Weights of a small transformer language model: 4.28M parameters, a variant of Adam for these matrices.
Each number is 128 + 24 x the weight over its row's rms, rounded and kept within 0 to 255. Layers, rows and columns count from 0. Numbers have three digits each. The size before them is the row's rms in percent of the matrix's.

# layer 4 MLP down (transposed), 512x128, rms 0.124, rows 304-358, columns 0-127
101:124158170140124143126122125116124120100099150164153152157112152130122119129095189133094110140089143142109146088129112120132127095103177142165107142101077140083155121142092113131140154109078125137119137151124138131152135150172166161086113128165135134136117115093154142079121142113136098141132095133137126126158130155078093124092183127137099126132152135150112087086128120146165129118116
104:166156116196139154103111158122148143132137111118070117122128130125114134098131137186139121121122152144157134093114139112124137141134133160091135111076102141086109126147144117086119119132152142180151158127098114117109123034117119154095123149155180117125148159152140139135101120123140156122159097116133144140128112144131130163114156089112108120107130093138138123123131067115143134152139
100:075112150130120112091139121142106158091129171159112102128140106139106165138121113102126113086164188136116067151149141115151150137136133142096132144114140122142104140125140152158171142163130104144142074127121138135129104105148125151107093153161104147120131120116183114111119123098105123076120077123120119087171126141176135109149122151166152095141137099116099119168120131130146128146104
093:126106142111188149151135161169123113135124105145149127113110160146146105126135109121121152135088122165158167127173153079091082133101142132130132132105137108135089157153119105121163132159149097119165127138132118111115097079116129163118142160126077149144122119088171122132110091132109117141156115143120145118122098103130118124119119045109146125124127132116164121128126163176076126151128
104:113119165155123103119142138162124105122125107109141120139133097111128132087189116115109155173182089102158125153134116119108131177141120140174132149186121128166111124116120121107157152117079143137113138143127142154125120109117106084105119116099073093161128148154147133105109148137098166143124120129109141128167153090134139150083112116094141162143119158107094140160124096139103089147105
094:072140169140094121102137094134120175094105101120141157137134107110089148139119145127117140105175144105116178153105107134126129153149108160081140102118085113158133140146105110116124120100148148127117099179140141114097146124151135124183122097125150104090091147111127122146153118149147117141125129097121122104145078150163132207130126117105091138137145124159120140171131126161111126153117
111:133138150079159108117094145193154151129116128135147148130112133186156159137151113071109122145150137179098115118144140112146130188121116159154125127161105115144116103151105119161150112139126069119095120122137107132138156130148129156099150089131160134148144102116135101101099130132115134157129119072150093098128124101089185113128101129127152140109093129153119089139104125128104144132133
096:118117165148133120094086111097120124103106164148178130150111124105130138133135174132131117055140158156169124138113125126115133118161103139126189115170128195131141169142150129186110131124126131103118129147138117094169122110129134126138112121135134118103130125135140107157122112108127145099132097139154176139127155079113124090121120099103135118124153114142080116144150127068091095129142
102:118099129134136085147097143082140129135125114117163129099134080139159148130124136137137134182069124101181158136182131134110123088109157127161105112137142143143139114135076129138175094151124131167119157138138100146163145125110166097121106117117097097137145113091149148107164135119124174119142132114154160113108136091096153136129105111120077132094115167146143134110126129135080150132110
094:111145157157127123146113106141128126141109116090177155171064095097127191090144109131114099125097116133090139161145147186101148174107141145105160118133164094140117125151129104138159127163174141136111151147130151126148109139161148108110144141141137161107109102102103081104131114113126115170129145120149136088142097105126125120101096124150113111143106135129087152132104120107159115095120
084:113144081148138149145119106097165155151129170095141123135145117121132123148140123115160111122176082091128119142126137137154106127113123122127080166145126124187153125111064140141112112125130197112113178091161170104112107165149121121101168103103111136120123141095124126106152123167105111120080153154134149096085115119134140097119148121143133119103118101117107121117139148149152162127161
094:076110098131105121110124146131099140116156119126154119124169089125110140121117158168154168140133159134110120106107148135116125115148113152114128132107067142092131153124179169162134119152138115130110118156137131123158137137085106137125113115101127078110139174146118145115150184124139099079124135142108105160148145085166119103158145180144136135078150113093110110149082135114163130109145
106:098135117102139117151114113153127113113161120114139101135127190139134104094113151139111137133179133072174145105158125140099157096141155118147160100127112098136154156116119125116116147093131121139164184133090127122112107082112124087125099160122099126160115126140120125106114139088109126166138179154118146128089103158121146179104110131138135157135101090146180169130106106110120141115149
102:122117121138140106103131147118140088139092164110111102146125135108150128119114144124085111135121096129092149150138117098129112073109135128124145075130155134158137138107171135158122192139132162147150133091097090114153136143172135132122159140140155150167111131107110085171135107155130092130169149116150134096106123162145162107086129121136126101148157134155117147147127110127095154078066
079:142101130129151089141121104130129138100120130132173115107130087113103124124157175141120124145158104117145087148150178154132151143143164078151159125131113104091147134102142138180109150129097138131096084128127155111203134126116151102143172111110090127139165116100100119135168103133122155098153176107119133101132129124096136084101126113141121130164130130106122143141118117092121143178156
114:114133119099116133099127137137154107083089116138112122131087111125141126129117118121106108149121178168131148154120163073139154141166104134119142078192200127098174125130103123167147115142076144118141153157114131116124163149126112137108148128161113135109134138129113135126125116113144131146124090110148092124121123133102135099133125139150113146136154174115058172139130161130113112103078
088:103149140148118113129142143140128144099135117082106170120147125163153135097131146146094078135077064156089127106132142142132098170163128157169176132140115126156151106109121108163112135169109114113105139143142158104159135174116156118154097136149087131128130135105115136101089123089091128122129133129187129128107155123119128170146153123146119099129135149132108102095154139128127152148076
090:133084111048126120159120134131112139114142112168137090175137095120155114121106113115096159167158116096149089120113111137115133124104125138107094092120161114121152146127160123092113135118122152139141123124135131170127103127140155165124093154090138153142123163145140119119162109115150138118116093076136128167109151146090139085150130141169108136144121128104126172109151107190104150123161
101:107157136088144155166104130163160122141129129082153157141164096139116143149105127103136122084118116148101164119186132156138113166142166128140100155130117100117125106118145074107067137094145135096121156096116107115132110151114121194160137105156117131119100145119132128112110129171140148119150135102110123177137120134142113146115128086141084130101105147095114105088132133155138106152156
114:113114146157168112115136166106132134096117121135140083141126124132123108120138153156153161124142106093115141115173143155122090145098146128133143132142100132129090143103124125142139081109146149160130169108169154096125129147108111162100114139114152099172106133101092112132107153116136147138150126168109140133119119097187168149132122100198154092088119076135121097163091146128133122101162
089:096096119153108118101127119123113099104104121148144095093136084086123173091123126110123133166093135098164151123091153106155148150134119139122136137131151132104128119119119111212142112126163147170133101146091163100091127124131126158148147154144171100120113170118157142118077122115124112175166121173120120153145122125113142087143113126118116101129120110128100086152099126138149156154142
100:120105131117097141114117136100130150121141139161088126118137136118064108127107146149141137076126126150114122165156099188125144128129124151120142113112147165107157175111159106157138182126077134131112149157107117105156132143185090085114115099119167170094179099143138106135141125138155116110133140133161116133105118097088144101109125138106150116106115169123162135098155107115099128117119
099:120135119103160116127085087068156146158136141154148114164131123139104134115138146170104142115135110149105152137146119112134095111114121155115122135127152149101122105087106179163137161158111127197112125116116125148157100095154141141139108123146100081129085138110091116152132096117159147149144146122143127065139113161177141110142126130125144110118104108123124161178144105098086145123155
106:152148148124151140172145105141134136112097126132128089119125133097167136146132157122121145134109127137161114103087159097138123105115144150181165091108110131136110120130136107143158177120071107179096127128099119089125110117129146152161084105156140161098110143097110116155153140138114150142177084144168122123155122119140119150095111144103144098109082137174173106122157113114101125120102
084:113138218122123144137096128134110125127131124128146152143151116138119105141161154200126079129100143119143118150104137157125127150118083122152105111151061120122157172104151114140112159147115131105145154156093145147107108109139106090108127097159121104124187153122168146133108120161111141106158086106154108131117117153161135122113153117110125111153132094127116144112119088170112134132127
097:150113124118057155082144120165105144147130117132125159101143087148203135108141144158151116139111142119108145125088158153093106089136098118173117117171141138185138101136153113136124110111117121139149154133114116107142144116133142164102141141162147153140097087131122103124156116116135108113103105113140133141129109132149176110149144150093103136125141135075149101166174144106119132090124
097:160113125117083126118126168123149119100150123194171093127089119066157144094106143089143087146106155142138139104142097156103113082104119156121150125158134132154101118129151096116150123137118148118085125174094116099145145104126121155127087143128150161139141134146134154155115138168134099129131114115126145184161142125142159081119142102080113127151153131135114107152139136113116102153129
100:135071137141081089130155143103117127124139131106126124120162120055103094142149128111138136176107096157115111134095142137116111168150124120105126127163162135144138202181118121107080128133148121077134139169118164132155115101138135120118162138113124095117133166087158159085109117122134129117138128142151108166125097113111109122113116142102142151126112121132165153144138138081148119116144
098:135144132130127151152126100125105150120166115101138150097121128127131125132132097143105123182150118109123077112094105098134151146104148101084147134137082147147154133091131111132125126151124179147070119151179150105141108151116124134131151132101156081157152101078135160115154119150180131131134141145121133146156110132110099163137115112148084113123142099141189142096096100111153087135107
108:121118144113093129155114185145127180138108120148122083176146139097110114114123141143140137167100155123146139087118101103113135129085161163150148149120142143152118128127083129103136120137093096162104147158114146124118147158134169081110105140119092124108158119173139095131110155116121130114122161108149140122115111061105148122116124120130131128107145113112081124149101169101086181135156
102:112152146144126142131133143167114113085125153105111126163096127091127137131120136147122084149153154111121111110126114133147140165149130128155180120089080121147123091089095142113138098079143102127127118115131147128131104139157124138099127172113145128176140172113149140106123090126151184119186134092120154119108108105097139114120139056087121123165136101126111091140133124135146158150164
087:157166105104133079088113115141155140111139175161135148154079138074133133133146118148134086175092142134131131165141128126078151150143085156127129138126129126143140107124151119138170138132131121098100144143120130111187145164137114146096105125114100149129102143129094094093119158153102110122167127142115150145075121141114099062125139129119154149116122108128115161140152161110105118096110
092:137125133135127121108106114150081105131118105144137128110176104115155155120126100117095126136123120172141134128136137133166084113142138117130137136156084124099140129136147114142150151122161107117109161147093129105192114083104129117172168116078096131142111156083172151134116165104142133124180131142102113161140155118097134105109082155087157150103114125128140101164157085116160129157123
095:117128135137099128126075142151131172104114104134112147119128087136102148128109133161111156158126143153125103128138139184116117127118106158133129131125156116110140156122124165134163114137094118113096103147133110098180123130133097117118149114118140145157122127141119135132157093117145091065147089153162107111182125096153170076154095151118190127127143126125122159164145092104116116080160
113:122121144117140132132161165129122143165196175081143143124131118181103108134113073113160076098109098134119131134119114195151085112130131120148092109150108111156141146180118108134109105105159120099106086134134121145127143106090122114136164094136160139145127113121148136133148096134138127080138151143165145094118144171160123095142142122121105103141116143092121119153115123143107146142144
106:096154128150126108092123126114108143120137139094092127150136115116120142106123145182105094109112133104150125139109149106148124120104127114124143105126090193172127112143171132132134127116142171128108213121139142134096110106129137117135139120124106115135094127123165111127156148084143115140108159176170122118077122122121148143125126148066133175139086127079142155148168107105121120116161
099:154125110125143103123168178130133128148176077132120130145098114096123131099129150136108141121119097131116125120170149112117141177106154167134111110173125105124076110156129114147146139093105116130119091110141107150123090130143165145124171104157134114132138089114112133151088136154113147142199133113125138119142061146129100117096145114130141149112142136147083157151098087148093150129156
097:105135115100095106171094146137136120131140146130106153132147112129152136123088144149076125156105152110091111126133143134108124126150169084122095146129140174113116180131135100112163139153095085147138132149080140103115115123118165097081129140163176153107143101151171156120103100122076153131126150122132103137088112119132122167147129116122179151156182114141141133116118131121127105092137
109:104122136130115079146148135109151085143096132110151099177124106154103137162135131130136102115111097125091142125077143120121150131140132153126142139173145140149111125120130174154133132123162129123144102161104121139132138154171117087110119133110127177144117138105104126108092130116146139108144123076108117120093125156167134137145063160121173127167131158104080120147151078131074141155158
099:098135126132109112099147144125142133118113142120113130142130099170163125144150123120082114145123134107113124099106131096146107126141136137091156130131087169112090131150190177185110095160114118135102097131127158074152097133113109133150152117110145093147191108124126132115136119081132115121125126148130121152137117204157165106129164160149112140149077124109132160164115119119122125141102
075:151143096118146137151135098155094133139086125112155126139113123097143134158115171137164151097137127125110130135133099126159124107129120098139126173163145122139070086101143124098126110076104119137106127115122141148089110153145135146095084184147117140161136140125121147149091112113112104148076119141107125157107156120083087083144138159159185119120138114137142109130134142139098173169144
100:175128117161145114134122169145101126127134147092068140118150114173110144154120123141083099162124111109093107112177130138104121136147166110130131117127112159104131134142176121182136143113108117153109116122120086116126077106101167120075119124152164098152159112156145161149123120102123111141127147123125095145116107156104083136115116181100139137099169116105125164134130116138118134141172
098:151155122106114186188115128139104140118106126100101123151108136117130096133146121102122137096162131095145130127081104142123134128145127102168151129122147129127123133115119089128112159137147163136130141126087147140091137100135090066138102094098125074126107081160147150110156163154147104111135152153148175117145105161154117146123161102097096129134150097125133093134171167110149135119164
100:118140114118125119096149090106131146118136120113084143145131144144155164120140130146162165186131138106100112097186097094131115120172109105123115131103115136116144121102142121112108110172138132176105154129128168132109164124106120129083132154124121096081150166148143146087111131113115143157114136147096093130136127071123130172155196112146176105104124153119128122105102118103159132123128
085:142088136143089142093113156154105116142138149113107131127130095141074114105129108117175105139138147129140158071107138150143154141144087135123136116182078106108153128100154120159116102114150155105111152132151145158117111138110132096137152134115155117163100137158146139113117112152147120135174142166143111133115104112128154096130171044081148095124085108152146135128138133136126152145134
114:116113106132135102138156140116083167137144123088144110120165116111129156118153127164138148130099161146142128103124120133106104095090118111132141156119106159110117139129181124145111069150124085117125120139122154130094124108101096153134094092119125104110158127170134175130110187116138135129124111128101111189146156127165100141120159172159158146144085117121137101141107155100140101096173
107:115129163178140104120090124170176133100125155129115134079085102137103149155099111143129116121168187130133135134107113144137109144162114159083101167099094099121138107176126128134150178138125171134141136160124129110165126131123150126191123133126159114115139171105107103124090135158116095103121105128132120153123104130118126101161097140096158118128143104104143137121146098120103128151089
111:127126137149095141117113138113142106092113114151103140165153137098095121139139111145159105149128120116161121099134131079137117092130214109107141142107133126105142090142137110159181153116091129125118153112137140157098137092088134141132102153134144141129106097128136125155125077182159083121143146156101138114137103130131106119117152154175171146103124104179102134101117137122135159124173
130:121136116124129106120157127153153142104116105133107150157093131162100126117143095095146112134113049096119156130162158122143142135101134142108155121188147151119157082116106093141113112162136181116143153115154129126142132125165098098100144151138135121152143097110135090102097140164149106134130114168151160099126088147161123115145138129098126088128137117116101145116129192096135156091116
091:133138146115117143153131111127116135175147128084141109111150115102092129129145123132143106152115168094143097133120118144133147126083132099097116189177086138186123133121135108088107136128131127126130121092130104153153108117125140121116144105120127117125145136135139157153139171179158100109121107136152108159088108107169123202154167109149129116097094107088101089125116109134115128126183
098:088134109117153110126115179130122099088119101105132095103123138151124146165149094123076087125137122117153170112143097087132117144141111107094133130142118138097110107167089160114095133131137130170121112135159183109130137097165139129106098126152108103121118128098168119162140098134101140087123136122116119098128162134140184143115153175158112123176150137136103170139155150130111165129112
090:161124137100111144167119111134114166113127124096108114094132079121124140124145117130125126149127144097126169136114127125128152166121121110168136173140090079117137184075102148124149142113139159143101115127121117133125104163090147115155158181146119141103182147109129159098092153151095133132142109135126095145154118118144088110117137083150144094157090111134105145131109141115170097177147
089:104107127126126149171123108121145132109103150130120096169155161134157145154132117170123149147125142132119118076126139138125110123065128139175119162179142142164109081180113142084128156109138111099135136141149137148099103128154093114111104074139131113118147103137155123107158107138130120121161151113142144112130111137179108153130164174130070142143103117098117094091102114123110122144159
090:147148119144140176112143151114129158113130136090119151119114134165086132099171098162116129153105116160176111129100157131107090179142134160100134129153115124127131120097111144112148161136093166153165104104103131140115122090094108135150153150086130110145101103107137114107087104171145152164134137169123121133126128105125198131138130114126135101101098117184114138122108131108107135078126
096:106117154161147113104147146142104128105125124100090199126085110152120169194109098139145103125101070151126111113140144116124104130141137144108124114141102121107125117125116107169120161165157189145101119110128154164155133123145154107118105105131101104123136118139139148113136157152126161113144123143110092112132119138142133094136149104139139159117112135154104166201123162101086114096114
# layer 4 MLP up, 512x128, rms 0.143, rows 305-358, columns 0-127
098:077132126055116170152137101100116156110138139108104134136120124117107135144121166149125103093135147173151141123110082154109124083107102118179137160152144150170101087128153113122125148135119133147137112079119087173081123140130117137152147107138143151164135104134151164109107145134106101142130151141112130134140142139121123128155151124108150095176103175105148133113179116153101133112105
097:177147064107141122160120141141144097166126126129128121102103116115135151084153146151143165155113125128155163109168137156120146140095093099104118155120097085112103110156166119120150131078132105103139138156112100149155145131165120126144096105090133153144096087091082131161127172166145119108128129134143145144096121089116131130083105134122153146119119168124136169107113116110101120146117
090:117125114086137107114127140105116108132115161157121114142129125148103119163107155112170089133154105166143125081109112154124149137146126125143144113123106078136120109109135187158104096093137110158104098117113129129149145151138085102119131114094117192128103113131077112159096161169151125113145138094104085144130120127084137171153112123133150176143156169133125158124112106162159158120131
106:140103153124115126141100146120103115122091154146164136109157115128116101156142159111173084087119196146134126149147124118137143128140123095130158154151119110104108125143121122140076131170119100119088095171116124114141097189086108159121147151109126174078086136105089131134158095106140117117139151109132099113092114153164097132163144136137115136175145151131148137135147138106110134143111
091:133120135135122137146113148124165089170113139132131124168151151105149121144168125138118137081110140114126126083153114144127136103096111102151133135099133163128122155110128109125103134125172101126145130067141126131111127138122174118108108135121125178100103147190140158123097099097120143083135087146118153155133171131161139113098100156184170100105094154085100133122168135139125109151156
118:151109118094159164140123121094124088104095162121121119141171157130126086134181105129137120108126129172145128133128092092114186128090106098121116150105142114143112066082118168092110195161115147125121165126133117126109103159114152115149120092128115145120096102149140120170095142142144119154141147135086140160119125136134103138103140125154107134129116102137123144147138094123116185134131
096:156115155120136111159107178147116120134116128146148134069177119162115105137122096130133121125153117078057085115158129147155118157117155093114096131127124120151105111117102136111092164107119129111124110158134139162156129151150118124142137135114110163130128092092111147097145168140139125139102126139112068117105155183154092152143090140143121125127152126141173129123105147144164169096138
104:145092152125103119120134093135120111139138162128130159140146108094137114107110120103147100076196133158094106129117114121129138167158123123106133140092110096095118160112155148133110113134165154109100133167104145117147108123144106133186184152119151130121141126127112106174118123151118075131114113141098129148135139146154104171081130114150160139149161089105146165088146153087144110125112
099:116090069134159107100140149091128118137150131129151089070181118131102140147076111107138109092148121126138115137122115157124142151156075109125142109154126098147166132120124165115108113095175108138114107124116124129136186120088124136151160131129127134158157141134142141140092163143150141106107089118131057111110137120133138119153131148123158145151130128094129124154165159095099155142101
095:146130157118116132100108130130117092113137114183141145120122197121130120102111117131106132132102153143123123099134139122117156111137126133125195116098140113089097141175164111144132125115109072137158075172094123148136146128118113170149114178158140124125154128149131106145098098085123109158133105109111118159157124149100136128130104158139137154160143189108149129139106129111093111149075
101:102151133098117080152112122099149115176123129091156139150129147113183132113124120170134115102132113108136133119172071146124116111124100150143141132127173128170111104130129159060139133116126136115096153091098126153099136149130133113129153121142123184141121119129119148145098138111119094142106063134140133115061126106126131163113077129160163141134107110139113143107148142128074142124131
103:135126132110119135145173084126123136161139137110104119149139116118139186168172130104135124164110164121086135144131102123152136119140102111110117129129160164117108136141172121113110112128132099115092125119134120130125132160115135125121142109168131132084103110135156099127126132128164141049092077114170185142119110106123113137113178143072111146122106170116114111102166120097126086148104
096:178102126072162128120176103142154135151149105141130160154134114152104117131135116095133112178111120109172125083097127125153154131138123116121155155133128082147168101151125154118133096153132093144121122161133098141114152125113149086097132124103066126143157105119131178167146124106146156126094108143127147121134109134100122187147090121115104130127126111144143117155147103136152130116190
079:111175116116132138145098137135102100157083148115102159145161114132105089161143139144129136097149122130118119141169109159157154154132133110145173167152161104131124130163095139088092161157079149137095135100155103108143100123080158123106146123156105106104103145157123155159161130114094089155116142149125119144119140106165106145134107112166124087100134091115118123162137091154110140113139
118:111127112112107152121166118126118120162091139153100132092124107127148154122074133111130127167114132114111122158157120132106178140144101140088129129155159134151217126127111140135140142124097144133117173150116107104195144138145132145132135131164093145117109157103120086122089148091157144131099120130092136092117132104106145115128090135115115107152174164153129174121137139135107143096093
095:171085118128122146119097133122107123157129134176144103099104124100107127170115107110126173122151166111138119168160127139125134136133144051118118119131103133108135185126151123122126152064139119115124127127145120135110131097115119150118201145126162138124144125148156091161148151119161122097147133139065082128129077119123121110118100111113132131129156118114167157139106130121139128104177
086:134143134181091154091090112148158126121125161130124172099122158124096133131124090142164089103107134148102133145131151120113131123168118138145180153103114135131110088139122128138076106107136140113098111175149128105148136166125149120166167109156135121147133092081099114125093131113102078144122136164141125134127085110152132142091115133098162125163134124153138107129120165084134113136073
097:125100118131146092153151110111122116137162128126103122147088159081144139107192116107132156145104166093097101100111132122129173144169102112135143154127099139147112159151150127120136118096112087142170147146133106157163167168077092140131142139144130109126109112162090116153151160081112126113105109109152158139107129136154109147127096100157146153142102110137142140126155106088149125173128
110:186124116126111170142124113147094103128135152152094123127164121111133162160083092123126138136108159146157127101119122091135152101142121138105138136111117131154113118160122113101157162086119137114103069126147113144137119156154143140160149116163153121144083118117138152137108141128077132152150094095115121125163125137138104126087150179124135102131106148116109132105175167129102113208115
088:092104108144152148159093131085171124176112126113151123159137111116143106123127162139141137098128119102084110134144144138091137134123127098172153114139161129133188098112119197110117093136120122083129124126098119131139141139123157129105136130078098175132172147131098104112183172137136143128091111067133110079126141113119122121123126141137153139123146128142088137117126155148136169120125
100:123148122121116125136160109107133133109073139168136125165136172071141116126140122099157110116131163184151129091115126135126153113096074113144144187132141099162123051143154120096123110157104108076119134115160151132104103184147092127095112114124093115134117164150113156135127142118146107134125136132094141154105144140118147149146150124149115182146150127127100119135141113135117140143137
107:142104145147148123092139181140151110111160153115124155142135126134105109132131089114132118126118158141151123123099110126147188130167131123106123112110132118168089134104170148123131117109146143082133100160163122150061160127088109109110131176100127173097151153104145116117141155132089148094144135110142127124099168085096101146121122141119098098165178146096105122088137152114121130124105
103:177144073112147124104106143137115120145115173108104165157113163135140111141145092154096121139120133154113119120168122160110163117150136113108128147099107126136159104115098123119125132157156082109144127130162134116097120152123137077132113138144114121105169103162146134104135066136149105169086093089108097155091121156123141184115109112161104156124105131127150112154175158120129132113146
083:155118081126090103110157138111166177109124107145170087084137108141140121130080138078148143125152136140138122154132126139149094097164152138092129123124165148126110131122097116139146091119129121139108097135188122118117154158119128120179144124098154148141096100135071095114155163093115159128092157149139140111131146116133126127167112159095134166149113132142151128144142161100157143103115
094:111143123115178079147130142163110154166124180152154098120146159125095154133132122088158130134137126123129108144171074131126133146120110074088164159112136135125104180146117107131109117094094108113122099099140153149155120136142092121142126123099080124154134170126129132125078158118105113148121127173076107154128171125129167128098119103154114120136140158102147129132115086127113119141124
092:124093147133158122146105115133114136140156173107131195165134132144093137154154120172096142089129116107141131139105125081165134110124119100149123123089145101136136110133125167140138173118156076101126133096139128150101127144137103100173150119123114119116098156094106157127148118094149131109130091118126097102094131162100135147160069119169151119103154134171166166152141110115139129112136
104:129146122076133149148151131105120094188100109114152109087146136095155133151120083106158142106094132105132127153117065141119112110064129169150106145138179123152161131103113152136098120142156143105126113099148137158107129122164131158141091147112109139141135112173089132144131171134129132129092150092100143142145113113136122141140140142169086130103140150121106159106119151101089143134101
097:131105132179150106135102133153170141127136155126141104096185093116088132123109160137103098144119150148083109138175111137147150129163108097143090145134111146118133135155130115121131118075110089115105116161084119135162108129138129164171084143172131138123169129138083096151100135149143103093132156141099081159117128129139112130129148123111156133132121126113143159095118127109110159182150
115:128087100086135146146177163091139137178156133158161100142110149134143112127137158127142133138116133154136093102149089092120113126090126120159179156143125106165114103119134128083096160133107127114111117151099115156114105179103131136119143123161116135100113152149093131178137136122125150134087146132098154110119144143119122141186120106156119155100121079081104134094137142168111128118129
103:133160126110108165108084083070098131135141142145085146136094094131099113103145089177134148082145122105128139122109122149113166137147163136134142125143147121163154131102145147123130157115118169162104136106110121140115136102116103160131099137116100119138088134165128152152155105141143130105160155111146109105151103086084144144132115120126187102106117162130123152140124150154104176166099
091:108091126137132156152097155149091123115148092106159086108158115142110156122101133115102163097173109103123096114134131166214126126146139096160119121111127117112137145135129180133088166116152106147127107078145114129110119098088124122164133126160167126146150118106143134160139088136181115114082160119125103101139153145152147136117115152150114104160131139108123113104127115131096125146153
090:128124155124127111165101135147124148126150166126082094089153107159085090137131173141098131107169106142112081178122127148114126132112098085099148142153164145142149120093133134134100098130131132110085100121146104152137104152148129120122184119150080133124144122142102109128133141145052100104124163127109143118146151150163122170129124141144133129120184126122146137106102101119085125127120
098:117132129122145158077174128081134119178139155115142066150153151130167099125132117112153117126109134125095139142132102117126105103145109140092116153123161111183138137129134096118114149126136132112153141161128140166077160127109095125120082151093101114161106086146119114144100181111097154118104180132101132147108118119141156128110137136128107141159116126137107138098119194135127161147151
103:126105113110141121121111122143099141128061125126126113061146152121161105124135129154136170115144107127091086159152121126100153103152105154141159177108126123115143104088108152132122113170084149139126156098094128140097131128143151108144137194128122116144153113102112164105128132152087100142143162149113091137105149146108112145119134121129116140139175110145136179118152175162147096116114
102:096105114119149142139132126148136134148109115138135116118097155133171135116146123113125117168147117131085117138148030100134107107137147105125115122099161132187145114114134126098146121139131111115120146132126113174129164142169153118159074160127140121145127118163120154125084114111178161129082093087154146152158134119091130131122125150129126073137131149100118103081139152127102095127108
090:109126134145099097143128120134146100125128178110095116061162137126132133161122148102115143103128135107134130067091123174121122112135119090134111146097124122100152115129148114141165116148180156143123136146155117117154141122105132128179085129137119091132131154113132102144156119119141115113072085154117147116073142133144147161105125168141120086150122099067136139125150160097149125169137
099:104139115112181139084120102111142119147129142147119098125146156111150152159140110100196135127108137173185131132122109075114135127143143146092145139110156100133111109143152181133115147101151163123113124102163105169100113159126117140114102127146108165138108149086113108137110157144139107098169112107110145125135112110100140108106149134181097084154119147129096164118145096142116159152136
107:162142132100156148110168143105158157106085102112156151145114136087159105152140127134121102137152122144140134142128073109081133118095136137144142108105118114109129108108146116087136147151133097124118123078150086148092114143113142131111079120123116154147112148149152126193126154078114123110132150139124176184101106114131105171150107121148098091119131113092149157127168114134113162126137
097:171129110096103169126157111124152162117141110141118092132136126120108103140119145114144098152123162130102108133112097142109124150117085100137132124162150116130178139146137156123095072146125108132143106160142139147157148108100095174123122160145084150134152117092126107138136141082128127158077157105075124102129091129167127134121106169161110114143133151107144110168136120126075186136133
082:104107160136142150116116153087187138122184109122078121098128115143103121092124097124099107170089155133143124096105160125111116138115130130093106103125117155125169173161113143137155151143156128106170131140120137101183145093096101136164155096092133134105090117108123122107171120159138161097161120115122118077146100141132138129118124102115090156133143134147122110133122114093146108094125
098:103125083079162135111120133110138110152139145166136098113126160073183190118126133085131152131134136157154121133145090093136119123087137121124155129126140129109123115146128129151101169101137105105116108088146126164110127180161147129144134114096097135140091128117097084149108115148163127124115135092147175130160154132133144112096100102168140100155122134139113142128163111100096126088149
094:131133157154112124129101127113113148116148166122099131090143144147114093126160182108174124115117164108118113111138132151116138147102109126127090161143123147151112122163099106135111126126118129116149165106111098138099141073132116115154104189102114172125100115182076153107163137112127120141077164112123104138117125104177142141126152135091161138149084141133155164125163146097117120093130
096:134135143122079133157122184114125123138138160150158155133125148137154108135138131118153134111110142127122142127093115183152107115071119092143123148143149094146113174106112132159093139147095144118153100139148103147069119135096138138130130095107095139128108108106099138131150158125153089141113087080113162138099157124155146126127095146181096140132106117117139122141133130143048153139098
086:117171165112134116149131098106131105121104163120112110128121190136139155115134121163119109117110135117141102133106135125114142113118139101142164145136156096155130099145102155096119156135111138182121108137116117102087120108157091118127110149132114160101093108156127171143131100126083117137137101052116127139151143155127133153128072162184104149116115171143103128142121180164115129161108
131:110150111121158132133142090157135102189096135103135149157140170108134155112117120135141121148201115093086133112176081124154159133122099132128120158102150123125144077154131155083149139130130101129104134115096123147111143132148142158133120145181128128108081147107149150120124096094127102151119071125147132109122116089103135150148105121164138162124127102102093109138141139149126149085105
102:122128104052138131170139118091151122120132161133136131139163125126142101134168163143113130085121121143128149146143113126111163093112125132149138114083138080132093097107118121087145145141143163127136132131124127153095120171119132144141104112106075145119119093158128136164155127127130134113160127100109160171094102123140117141142122131163128123136117177108081171129165138139048123149149
128:106146105120146109164117126125126097179125128139147119141142125103142092148091091137111148159166143105146096145127061116139132127095132111124131128128147095172119090131086170133125112161105124133098130135097106164125084153116177102117156136158100128159099130134144126183141146101137125161111133110124154108084135096142170141175133168148156125123116150120118150141144145129061114122133
130:131073069120157165150181136130110147144149164090121149094151137121149180138122140134141114139135117104123094125106115146145149116165117116096098145144101116160132140094113142142152141109142133158134135137153132119131109133101089146175140118090117179135132127130154093143109106137168124098105145094125135125071137088120157148084102134112116124128131114094146138103178128123107188119160
090:176160123104123119105110117102095153119123141148127129091139130166177142149058111143111139117179097160120145150139098125112100113141119128127097108072145140113139115110104137125145091120134092126158193137123143095105149122120139156140107157150149110134189149137116142125100116115123094138123165147110107100143155140083141126133149123110107104141153107112146205145147135145122141151132
095:129114162147060095182120095110136133145150157147104123111129119121142088115119152095136145173112117153122095168125139187134138141117125117163123148122112157165146154084138077128151125139144120068136099095125103150117131160126106137190134144084132127145140113114094137126151158127171133155149123126148125138128104125130074118150110137103115144120110158087166108099113121113147119141132
090:140118102139127077087105148154108120124128157144125128074143137141120124140088120147137117103138143151169070140136125149143128083151123117112095111132126162090151073158133092142148103129154099145158141140142125138141133111159074150179107121143150098168111129134116099154147131120159114110114177133110116123122117123085114148131135121097115135135140114123198160091177090134108150145117
088:126107109120113141123194147130143097151121125121141117149110152078173131112151119092110102128138144131110163154142112110074143097174158130107087105056127132107126152087179118107110095149126122153118153113099134132107175110120161138115106167135147150165099152135148121128093141126183140123100130159108134173115148118140148134128093101108152099103121127152122136106141162114123120125133
092:120145118124126140142102105133110071120134124127096141125136144106205155164084134106152093141141130157090128115111126099128109086087122147174084128082112127134105147102133142134106092118161134133104115129142124100149118168162141138130119111142130171104167152107116153149151148122148090117107110113114153106166124166150092160118161138148134176149176156130158116111157129143148139155118
092:166131044127107169167177101062141140125148112136157078117148104144124099150118144116143157139150152144124078130106133153122120111103104089141123153151125141163153154093122165130109100132135113137135080135110149138114141144140130133148144147139120151151108090130127154161120094107126065135086135137117101093122116133153141145118105145114138124142164140135137141106117131124142188106137